Weights of a small GPT-style language model, trained from scratch on English Wikipedia: vocabulary 567, a variant of Adam for these matrices.
Each number is 200 + 20 x the weight over its row's rms, rounded and kept within 0 to 999. Layers, rows and columns count from 0. The size before them is the row's rms in percent of the matrix's.

# up: layer 11 MLP up, 640x128, rms 0.186, rows 601-639, columns 64-127
# down: layer 11 MLP down (transposed), 640x128, rms 0.192, rows 601-639, columns 64-127
up601,104,210,198,228,214,188,195,173,230,249,183,176,205,227,209,200,181,226,226,193,180,179,216,202,176,199,202,192,176,221,216,208,169,171,186,216,182,193,166,186,203,190,168,192,189,204,226,179,202,213,192,203,181,169,202,218,191,160,207,168,192,202,194,212,176
down601,112,209,199,194,210,190,213,208,171,193,220,213,199,234,216,212,195,216,231,182,180,180,190,197,222,181,178,208,182,216,182,196,183,200,226,162,182,206,221,193,210,180,198,211,209,199,213,229,195,196,184,220,237,204,185,193,212,195,208,196,173,224,231,204,234
up602,087,204,222,205,189,177,182,211,152,211,208,176,172,220,192,202,184,229,210,211,218,189,197,217,222,239,198,190,155,229,192,142,224,173,199,159,184,245,204,220,203,222,197,170,192,225,180,168,194,191,207,192,181,208,208,196,164,200,186,199,193,199,219,220,190
down602,076,188,199,184,209,198,216,212,232,172,205,239,220,212,196,223,216,161,232,194,167,195,208,194,194,200,200,223,229,200,187,199,199,219,210,221,198,142,179,177,183,230,168,212,158,178,191,212,215,228,191,188,236,200,188,192,206,208,184,202,222,217,179,186,197
up603,101,211,202,236,205,178,208,225,181,205,199,204,177,230,187,175,183,196,185,215,196,188,177,164,211,170,202,182,196,208,192,213,211,189,183,228,161,192,205,167,207,248,228,202,202,181,181,169,195,209,197,209,213,196,183,203,198,215,184,214,215,214,222,182,190
down603,105,214,216,192,189,215,197,169,210,226,232,165,197,167,194,200,230,218,210,186,244,215,202,193,182,191,191,208,176,220,205,231,233,214,180,190,220,189,193,238,225,219,213,207,178,200,214,195,192,170,205,186,183,202,154,200,194,257,195,168,221,211,160,185,198
up604,104,182,224,204,186,203,193,195,181,232,190,214,223,187,207,218,188,236,164,206,199,195,179,216,204,157,221,181,212,175,238,198,172,183,201,229,177,188,178,184,214,209,187,209,195,198,178,216,208,201,200,191,221,211,192,207,221,183,206,199,212,182,182,197,199
down604,120,218,229,210,188,205,198,159,223,173,181,221,215,214,244,189,202,230,196,214,201,221,175,206,199,216,211,179,185,179,192,190,220,209,183,226,187,205,195,220,208,173,211,213,225,201,178,195,151,180,219,166,226,222,167,175,176,237,194,234,208,156,221,182,197
up605,110,177,186,169,192,204,205,164,174,219,201,210,186,205,192,210,210,167,221,213,199,173,200,202,168,219,184,225,208,203,220,208,223,159,183,183,183,173,186,168,212,206,227,197,226,210,183,172,179,199,168,234,210,204,228,226,211,163,209,173,198,198,191,186,206
down605,121,220,204,204,201,189,222,157,182,215,215,176,200,206,164,185,220,171,186,235,207,206,214,223,193,201,246,176,179,182,204,237,177,210,223,209,202,205,182,221,204,227,222,171,165,166,209,222,225,202,209,194,210,178,205,182,224,225,180,211,149,207,175,184,206
up606,097,175,189,217,203,179,191,205,222,199,154,183,209,206,213,207,197,207,222,217,199,192,174,210,205,186,191,218,205,198,223,210,181,245,190,226,199,163,207,209,243,208,201,192,192,203,180,196,208,166,201,170,189,193,205,156,210,196,213,178,178,192,222,189,214
down606,103,188,153,167,163,199,225,189,214,225,192,211,169,227,195,201,215,181,184,220,207,182,188,226,172,181,176,163,196,227,212,204,183,222,205,206,187,243,218,205,216,182,196,216,190,213,187,170,204,222,177,242,171,197,188,199,202,182,225,188,207,164,177,194,174
up607,099,228,238,190,188,192,182,214,190,200,180,232,197,215,232,194,208,188,185,203,206,179,210,234,246,217,190,223,209,201,220,206,200,201,201,193,201,222,227,190,230,195,190,206,193,180,171,190,209,237,217,233,221,232,197,167,244,230,241,189,185,216,180,200,213
down607,097,204,206,218,202,206,214,210,156,205,257,210,198,181,204,245,216,196,179,222,189,231,198,200,185,230,210,180,168,201,212,192,228,223,220,222,188,215,207,218,142,204,208,195,189,197,194,193,209,187,196,185,186,187,211,214,201,191,213,190,233,209,180,201,199
up608,104,175,232,196,184,186,200,185,167,216,198,166,156,175,180,254,220,192,194,197,200,201,213,229,193,174,200,184,203,161,194,186,227,196,167,196,173,190,201,211,204,207,184,146,210,239,196,203,174,204,162,200,182,200,191,198,196,169,204,199,169,186,215,201,193
down608,098,205,231,175,216,178,205,197,199,208,227,203,213,194,180,192,134,187,195,219,194,163,191,192,206,181,225,207,218,198,207,271,163,177,183,225,200,182,189,168,201,207,213,201,229,197,242,200,191,196,216,214,219,205,205,215,195,217,184,197,202,238,190,184,218
up609,100,186,194,197,205,187,162,255,198,237,189,209,187,209,184,234,182,200,223,211,184,193,221,164,200,191,192,198,157,188,206,217,196,216,185,233,179,208,181,211,249,176,194,191,181,182,169,182,147,183,174,196,182,186,224,216,220,212,223,163,202,202,204,225,208
down609,097,196,190,239,167,189,186,212,157,187,178,183,194,205,228,170,179,183,183,215,210,174,142,173,200,193,201,202,193,203,214,221,187,226,192,205,240,199,216,189,201,193,193,166,167,217,191,199,230,178,178,214,186,202,187,197,177,206,206,193,229,202,210,176,198
up610,095,195,223,168,201,189,195,212,215,225,232,191,248,198,206,266,148,225,212,186,218,210,176,174,210,201,192,214,195,170,213,188,203,202,182,212,191,211,211,186,203,186,170,171,190,182,191,172,202,164,231,221,202,221,243,212,201,199,207,198,186,223,195,216,213
down610,101,196,202,198,207,199,204,199,172,203,169,222,205,193,212,198,271,210,205,196,173,211,190,175,193,245,200,212,217,203,176,202,186,189,202,200,216,198,206,198,193,193,218,236,182,192,206,203,191,197,180,137,208,170,178,207,186,180,208,222,218,209,191,164,196
up611,092,208,209,241,178,192,238,205,226,227,201,228,200,209,187,189,243,179,231,244,191,195,184,203,232,195,227,184,202,158,208,182,204,223,191,222,220,204,209,191,185,202,188,185,211,185,183,220,211,190,213,217,222,202,208,193,194,232,217,216,225,178,201,198,206
down611,087,205,211,171,197,227,196,195,168,195,216,208,155,175,178,219,183,173,226,184,205,180,177,179,225,196,201,174,186,206,238,193,178,202,194,214,169,205,213,183,203,206,201,180,208,148,165,189,195,186,184,219,162,213,183,216,168,159,228,191,184,202,195,230,188
up612,098,198,221,201,224,224,213,202,189,242,235,215,224,220,187,218,178,204,234,174,238,208,212,206,208,168,184,214,210,213,234,241,157,218,192,197,185,221,201,206,193,207,224,198,192,202,228,200,214,197,194,184,233,214,197,209,213,207,213,196,241,226,212,197,176
down612,097,159,151,188,202,200,235,215,207,218,200,175,180,185,202,179,212,183,180,228,226,200,195,188,214,199,222,186,210,206,210,158,214,181,203,171,195,234,226,215,185,199,199,250,201,167,199,202,204,208,194,182,192,186,214,211,215,195,175,229,169,186,199,216,220
up613,104,232,215,238,223,206,173,207,186,186,218,197,190,174,204,197,205,206,185,179,234,165,185,217,259,186,192,175,191,181,232,194,194,184,185,190,207,207,217,209,238,183,187,196,174,207,199,156,187,185,228,198,174,201,197,225,173,196,202,174,176,145,195,202,220
down613,116,193,185,176,198,216,225,229,212,213,164,203,213,195,175,195,210,187,181,195,200,210,187,176,171,215,199,228,237,188,174,205,214,165,230,205,206,201,227,194,219,197,200,160,220,205,177,216,221,188,181,203,204,192,158,189,201,229,225,176,234,220,143,216,207
up614,104,203,225,200,213,243,197,204,207,208,231,199,211,198,211,217,181,222,204,224,232,196,204,218,218,208,175,204,242,203,219,229,231,201,161,182,201,188,184,220,204,178,182,208,202,188,171,189,214,233,170,144,212,225,227,202,219,233,197,195,179,196,245,207,192
down614,105,188,187,159,215,206,204,182,196,220,181,201,213,195,210,194,233,192,174,179,202,217,200,181,191,175,176,209,190,219,186,222,213,181,217,227,246,228,224,174,217,223,219,202,202,194,201,162,205,209,194,200,188,204,210,170,225,229,197,189,177,240,159,198,220
up615,110,182,205,178,218,192,205,196,180,177,210,212,221,170,191,200,143,207,218,197,233,198,173,196,176,194,174,196,210,218,199,183,199,202,194,200,205,155,167,203,219,201,216,206,187,220,187,182,203,185,191,211,184,238,184,190,187,219,202,199,185,190,151,147,194
down615,116,188,228,206,216,164,205,176,228,198,187,182,222,218,172,180,205,217,230,172,187,221,170,198,207,192,189,177,199,169,196,175,186,201,200,195,244,218,202,214,195,196,194,235,197,194,196,177,208,206,229,208,216,198,223,177,231,249,210,184,233,198,214,175,217
up616,103,215,225,177,220,231,226,213,162,186,172,229,206,214,205,227,192,216,188,203,214,225,213,225,183,210,229,230,211,188,226,168,212,197,177,205,162,183,180,212,193,178,204,202,160,176,181,205,209,198,223,208,203,186,192,224,188,207,156,198,178,183,181,215,209
down616,090,203,245,189,203,166,171,206,231,176,223,239,192,209,219,197,238,242,197,212,194,166,201,225,226,194,178,213,180,171,191,211,203,199,182,207,223,220,186,192,202,224,187,159,203,203,173,176,182,220,194,185,175,212,178,191,198,220,203,190,225,170,221,190,191
up617,104,159,231,192,197,178,201,216,175,210,206,206,204,237,185,206,201,217,175,205,213,189,203,202,184,150,175,167,192,195,217,186,182,178,194,215,190,177,181,224,227,196,178,192,186,188,191,174,185,186,208,182,203,212,208,192,213,202,222,211,231,200,207,175,204
down617,103,178,239,220,198,180,226,200,192,189,183,206,190,173,243,233,183,173,216,183,198,174,211,218,185,185,243,187,180,193,190,199,216,190,193,173,217,200,170,212,182,205,216,199,187,199,187,187,196,220,150,205,186,184,192,211,223,220,206,219,206,227,199,222,217
up618,099,182,173,220,201,209,210,225,222,215,193,195,203,194,204,263,179,185,227,215,184,208,196,166,200,228,194,217,200,165,239,213,226,238,202,203,177,166,193,190,227,208,189,147,188,164,213,216,173,184,192,183,178,196,205,232,214,187,180,172,222,211,239,221,199
down618,098,215,199,216,192,203,245,162,241,187,192,178,186,189,204,183,176,234,222,195,225,193,213,182,207,218,213,193,203,209,203,156,208,214,231,252,215,224,237,186,212,207,201,222,225,216,200,194,208,210,213,141,195,221,181,181,173,215,210,208,202,236,201,200,220
up619,096,199,198,184,172,191,229,211,155,214,188,226,197,191,194,201,187,209,190,203,196,201,174,208,187,164,218,205,171,223,190,218,194,176,157,227,203,216,226,205,196,196,170,206,233,210,170,200,180,224,243,216,231,202,256,177,196,223,227,196,201,211,231,181,183
down619,085,184,197,210,191,188,212,194,211,186,177,237,189,169,215,263,183,155,216,167,180,211,194,196,206,166,206,213,212,179,200,180,216,196,225,195,214,193,148,201,216,190,212,202,203,187,192,188,212,239,173,204,183,231,215,204,196,204,193,206,172,204,228,238,182
up620,097,210,236,203,217,209,187,186,173,216,204,187,192,194,203,217,173,192,234,178,178,196,200,187,228,201,215,168,216,203,207,207,190,163,202,230,227,192,205,200,214,189,221,184,211,174,199,184,196,187,229,201,221,211,217,204,218,158,200,164,200,206,257,200,170
down620,098,189,193,197,181,153,201,132,173,189,187,189,216,200,175,185,192,221,183,185,197,156,183,176,220,172,183,175,174,219,189,213,174,220,168,222,172,194,206,221,197,212,184,194,221,225,183,220,192,198,184,185,212,163,209,206,151,202,194,225,224,197,222,216,176
up621,102,231,198,198,180,218,232,217,158,243,179,220,210,216,196,225,197,227,168,198,191,189,201,223,207,229,222,200,212,191,231,202,178,202,187,221,219,205,195,208,161,191,216,187,186,190,210,181,207,181,208,210,180,252,188,229,181,198,195,182,216,199,201,181,173
down621,109,193,162,200,191,188,209,207,176,173,249,188,180,185,187,224,209,180,203,186,214,200,201,202,165,192,174,181,191,193,211,218,205,216,212,196,190,215,207,173,206,184,193,206,199,193,174,196,134,198,247,202,156,200,216,191,177,210,209,201,186,210,222,169,185
up622,097,229,213,191,157,207,216,209,201,208,217,218,227,197,200,170,216,192,244,202,223,158,188,185,194,215,215,198,213,189,192,210,233,239,187,211,195,220,204,166,178,202,186,176,212,199,199,192,180,179,189,203,205,228,227,208,201,198,191,178,211,200,218,218,205
down622,093,207,189,206,211,203,199,219,208,201,170,194,173,173,198,201,220,215,177,198,187,211,199,206,215,182,177,212,200,202,244,178,179,194,173,215,214,189,185,218,231,192,197,211,207,218,189,193,201,187,220,176,218,196,206,184,160,159,206,218,174,203,213,204,205
up623,095,174,238,201,193,222,209,194,207,181,212,248,195,219,175,190,228,216,227,171,226,199,217,210,207,213,203,209,200,188,205,237,203,214,210,210,210,218,198,194,208,193,227,164,171,194,198,165,220,206,220,197,201,185,189,220,204,196,203,231,186,176,204,212,179
down623,086,204,213,192,208,190,202,205,213,215,152,185,211,191,203,207,199,149,189,191,183,201,175,179,218,192,149,185,199,233,188,203,198,184,174,172,185,209,202,189,204,194,187,191,233,199,191,229,184,216,179,200,206,169,169,196,206,216,212,175,200,203,215,176,206
up624,096,225,208,205,191,170,181,239,208,211,133,177,203,192,220,218,177,204,165,193,216,165,235,184,212,169,209,191,206,209,211,151,215,211,218,202,206,205,218,186,217,200,196,166,172,169,213,202,198,215,195,223,216,194,193,200,197,203,208,219,193,181,248,182,221
down624,089,182,200,210,195,229,200,195,174,172,247,201,161,200,191,188,200,215,226,215,181,231,192,196,183,226,200,199,212,214,185,210,217,160,198,183,207,178,180,210,201,180,202,222,213,208,184,181,201,167,196,200,203,183,212,173,173,180,208,173,216,213,197,202,167
up625,102,167,218,202,204,179,228,192,146,212,187,222,194,231,189,199,212,196,204,208,190,186,223,166,219,183,221,193,212,204,211,182,228,192,168,207,200,206,213,221,203,205,185,238,182,193,234,167,236,159,227,195,196,209,212,238,185,204,211,209,216,164,193,204,179
down625,088,206,226,214,161,216,213,194,242,192,210,188,217,210,200,216,199,196,211,200,185,183,221,220,223,194,177,243,202,204,183,233,221,229,201,196,229,192,202,193,219,202,192,180,179,196,183,189,227,182,214,226,229,184,222,206,177,204,212,222,197,218,214,232,181
up626,104,199,183,221,190,179,204,172,216,228,239,183,207,253,174,208,204,199,197,195,160,197,171,179,213,225,196,176,173,179,229,207,197,184,210,200,201,195,217,182,204,210,195,178,171,222,168,206,206,222,181,204,180,219,176,218,234,164,222,172,215,190,218,166,211
down626,104,204,229,176,226,238,194,179,194,199,195,203,219,197,213,199,197,192,205,187,194,200,168,190,221,180,214,188,177,172,206,195,239,174,220,174,214,226,199,208,160,180,180,184,202,206,174,145,159,218,182,182,235,226,225,165,175,162,170,201,197,196,188,200,174
up627,107,190,171,213,190,168,201,205,194,196,210,203,172,219,172,237,214,219,211,171,188,206,175,204,168,195,205,190,190,232,185,209,188,195,206,211,198,202,172,225,211,204,184,134,166,217,188,187,180,191,195,208,130,204,185,174,171,184,214,182,211,205,211,180,200
down627,106,230,176,204,202,180,189,209,231,215,181,177,188,227,239,204,194,196,219,178,163,215,212,156,224,200,213,169,210,211,200,205,229,205,210,210,229,199,188,211,166,211,210,210,200,230,220,192,230,217,223,168,199,220,197,212,214,172,205,228,219,215,205,201,237
up628,096,205,192,171,189,211,216,181,221,214,217,192,181,208,173,211,228,209,234,152,219,184,190,174,202,184,194,190,222,205,188,211,202,191,206,193,202,209,202,187,222,228,213,215,176,181,182,194,182,193,177,196,200,195,228,195,223,204,205,170,199,200,214,196,211
down628,096,189,217,211,220,206,218,240,193,225,196,202,158,170,195,209,202,211,213,175,190,176,201,196,200,202,204,177,198,198,207,177,208,204,197,217,202,210,223,180,191,203,206,168,190,192,209,206,196,182,230,220,200,184,185,217,159,200,163,221,215,203,197,194,191
up629,094,211,212,158,214,220,216,218,197,187,221,204,209,178,187,196,168,207,186,209,174,203,202,190,201,207,217,204,198,220,218,191,207,226,166,201,197,206,212,205,196,195,197,194,234,164,174,191,167,213,216,175,192,221,233,250,223,191,202,190,228,199,249,214,227
down629,099,175,183,191,168,194,221,203,214,235,161,205,218,190,193,217,213,168,195,182,194,192,221,208,162,176,201,203,200,180,214,218,169,191,213,232,196,189,186,198,180,210,202,193,193,201,198,218,239,194,204,172,220,172,212,198,191,174,192,264,181,197,169,211,163
up630,105,182,158,226,201,205,244,214,200,201,192,212,173,196,188,202,213,197,167,222,217,191,226,177,244,174,179,209,229,194,219,212,194,176,199,222,232,212,211,163,205,194,152,166,220,204,223,188,189,201,174,202,200,185,168,174,205,203,195,224,204,178,217,215,220
down630,114,174,211,218,236,191,180,221,183,204,234,189,209,229,176,151,190,174,200,184,193,168,164,192,225,200,174,209,224,192,179,206,201,176,197,188,202,211,188,211,242,208,165,209,225,205,202,170,178,239,196,220,172,159,178,191,188,226,197,189,196,186,226,189,179
up631,098,209,197,203,184,220,216,204,201,246,189,207,204,174,189,196,209,207,189,186,205,196,231,191,193,198,199,189,190,221,198,192,241,179,216,231,173,211,161,178,200,200,238,199,207,195,201,188,201,152,198,194,171,165,237,199,231,222,213,193,173,192,198,198,181
down631,090,186,237,201,196,221,191,214,241,166,189,198,206,197,202,193,183,172,213,226,180,225,194,145,231,178,182,196,177,186,171,217,186,205,219,197,257,224,204,168,203,172,192,196,184,163,190,181,209,194,198,205,211,229,191,223,180,194,205,187,169,191,192,180,194
up632,101,201,210,216,237,192,218,207,151,222,205,197,212,253,202,196,189,169,178,211,167,191,172,209,214,178,212,198,191,209,239,194,248,205,204,170,188,203,202,171,190,211,178,224,235,155,171,191,169,215,226,227,193,165,211,228,208,195,200,189,218,184,207,178,214
down632,095,204,217,180,186,198,182,193,202,178,188,191,204,174,167,198,222,194,182,211,225,160,190,218,204,209,219,200,185,226,222,177,239,239,183,180,189,181,192,173,203,184,233,199,202,235,202,193,190,196,251,196,212,206,224,205,193,200,165,173,182,200,182,219,212
up633,102,222,238,196,204,180,238,181,186,210,212,204,188,205,195,204,185,227,200,205,225,202,224,163,222,216,164,196,208,198,212,216,181,199,209,181,192,178,183,172,197,214,209,185,222,210,185,183,190,201,233,201,205,188,179,204,187,226,198,234,208,204,216,213,184
down633,108,183,196,237,189,213,212,166,205,223,218,188,200,197,223,160,206,188,206,227,196,169,180,260,199,216,205,202,190,196,150,173,175,178,234,204,190,215,180,162,208,205,197,208,224,241,208,202,199,181,205,208,235,216,218,226,197,226,177,216,216,199,224,173,221
up634,102,189,197,181,241,177,196,202,212,202,204,204,212,196,223,201,187,164,182,159,186,184,193,221,206,216,219,178,230,200,224,173,206,202,207,160,168,187,194,219,219,191,212,223,209,175,197,185,196,183,173,190,203,187,212,225,204,188,189,189,159,201,232,166,178
down634,114,204,207,216,183,166,227,152,210,183,176,191,191,226,221,194,228,207,220,219,202,175,198,156,223,208,190,207,166,212,181,178,202,239,182,200,209,182,179,193,176,202,179,173,211,184,204,183,206,229,218,182,184,195,201,222,200,207,183,197,202,205,188,198,214
up635,102,158,203,195,187,214,179,180,185,230,206,167,164,186,198,205,173,223,186,204,203,196,192,187,200,199,186,201,215,214,207,195,224,212,215,213,175,220,207,158,214,190,190,208,216,200,207,211,183,190,197,188,171,188,196,234,220,182,206,203,222,199,198,200,180
down635,106,177,236,221,218,187,205,220,229,158,196,211,226,183,190,237,224,246,194,190,204,210,201,213,200,200,189,185,198,195,187,191,186,226,196,192,202,158,220,188,172,191,235,187,252,227,165,205,223,192,161,194,212,173,202,221,190,166,186,211,183,191,218,199,205
up636,096,198,220,192,177,194,192,184,210,211,221,191,187,197,188,189,181,207,212,243,209,158,201,194,217,167,179,205,176,210,237,191,204,189,217,223,159,211,178,192,244,194,230,204,199,218,209,206,191,187,209,173,181,166,209,227,212,215,199,184,212,195,181,197,201
down636,093,227,203,244,195,210,177,203,229,205,203,200,232,183,186,208,191,193,183,194,184,191,221,175,205,221,228,223,190,198,177,203,186,212,197,173,234,182,215,222,216,177,182,201,223,182,182,209,195,204,197,193,212,184,201,180,207,209,201,217,168,176,206,142,199
up637,099,197,222,204,246,222,202,197,202,205,203,203,191,208,206,192,181,162,233,208,216,211,209,208,190,193,181,190,206,199,235,195,213,223,211,216,207,176,162,191,188,200,186,198,205,218,216,198,138,238,159,180,228,211,181,198,213,224,202,188,209,214,224,185,198
down637,096,188,211,194,201,223,214,220,169,210,205,224,257,184,203,196,205,206,204,220,198,211,153,186,201,211,225,189,181,222,183,170,167,192,223,197,202,230,210,225,222,182,201,214,183,212,191,228,225,191,255,220,199,201,210,219,228,205,214,249,187,169,229,220,172
up638,090,221,198,201,184,191,208,196,185,221,179,209,180,198,217,198,202,208,196,202,174,160,177,196,212,189,174,172,212,201,220,139,186,208,208,168,187,227,182,189,232,192,186,195,198,181,219,191,167,197,232,227,180,181,221,192,211,201,178,182,191,227,257,167,222
down638,087,170,226,222,207,213,205,194,196,184,196,179,206,199,205,197,172,202,169,182,192,214,198,175,200,208,165,246,207,213,204,214,204,175,193,199,191,177,211,206,191,187,201,193,224,203,194,222,219,177,208,193,205,188,206,193,223,194,185,188,212,187,194,206,205
up639,093,196,164,197,189,202,221,216,155,182,261,225,221,200,218,169,216,204,234,177,196,199,160,227,204,174,209,196,187,227,201,185,159,207,182,207,200,179,160,206,209,230,212,186,187,187,170,175,219,183,198,204,199,198,206,209,221,202,232,204,190,169,224,217,200
down639,077,255,194,195,185,217,184,220,218,253,136,184,176,195,201,214,184,213,202,186,150,212,206,180,196,231,222,192,190,184,179,233,221,220,177,208,197,181,218,172,179,194,227,201,190,187,201,192,178,212,206,225,206,237,190,208,204,223,175,212,195,198,178,196,199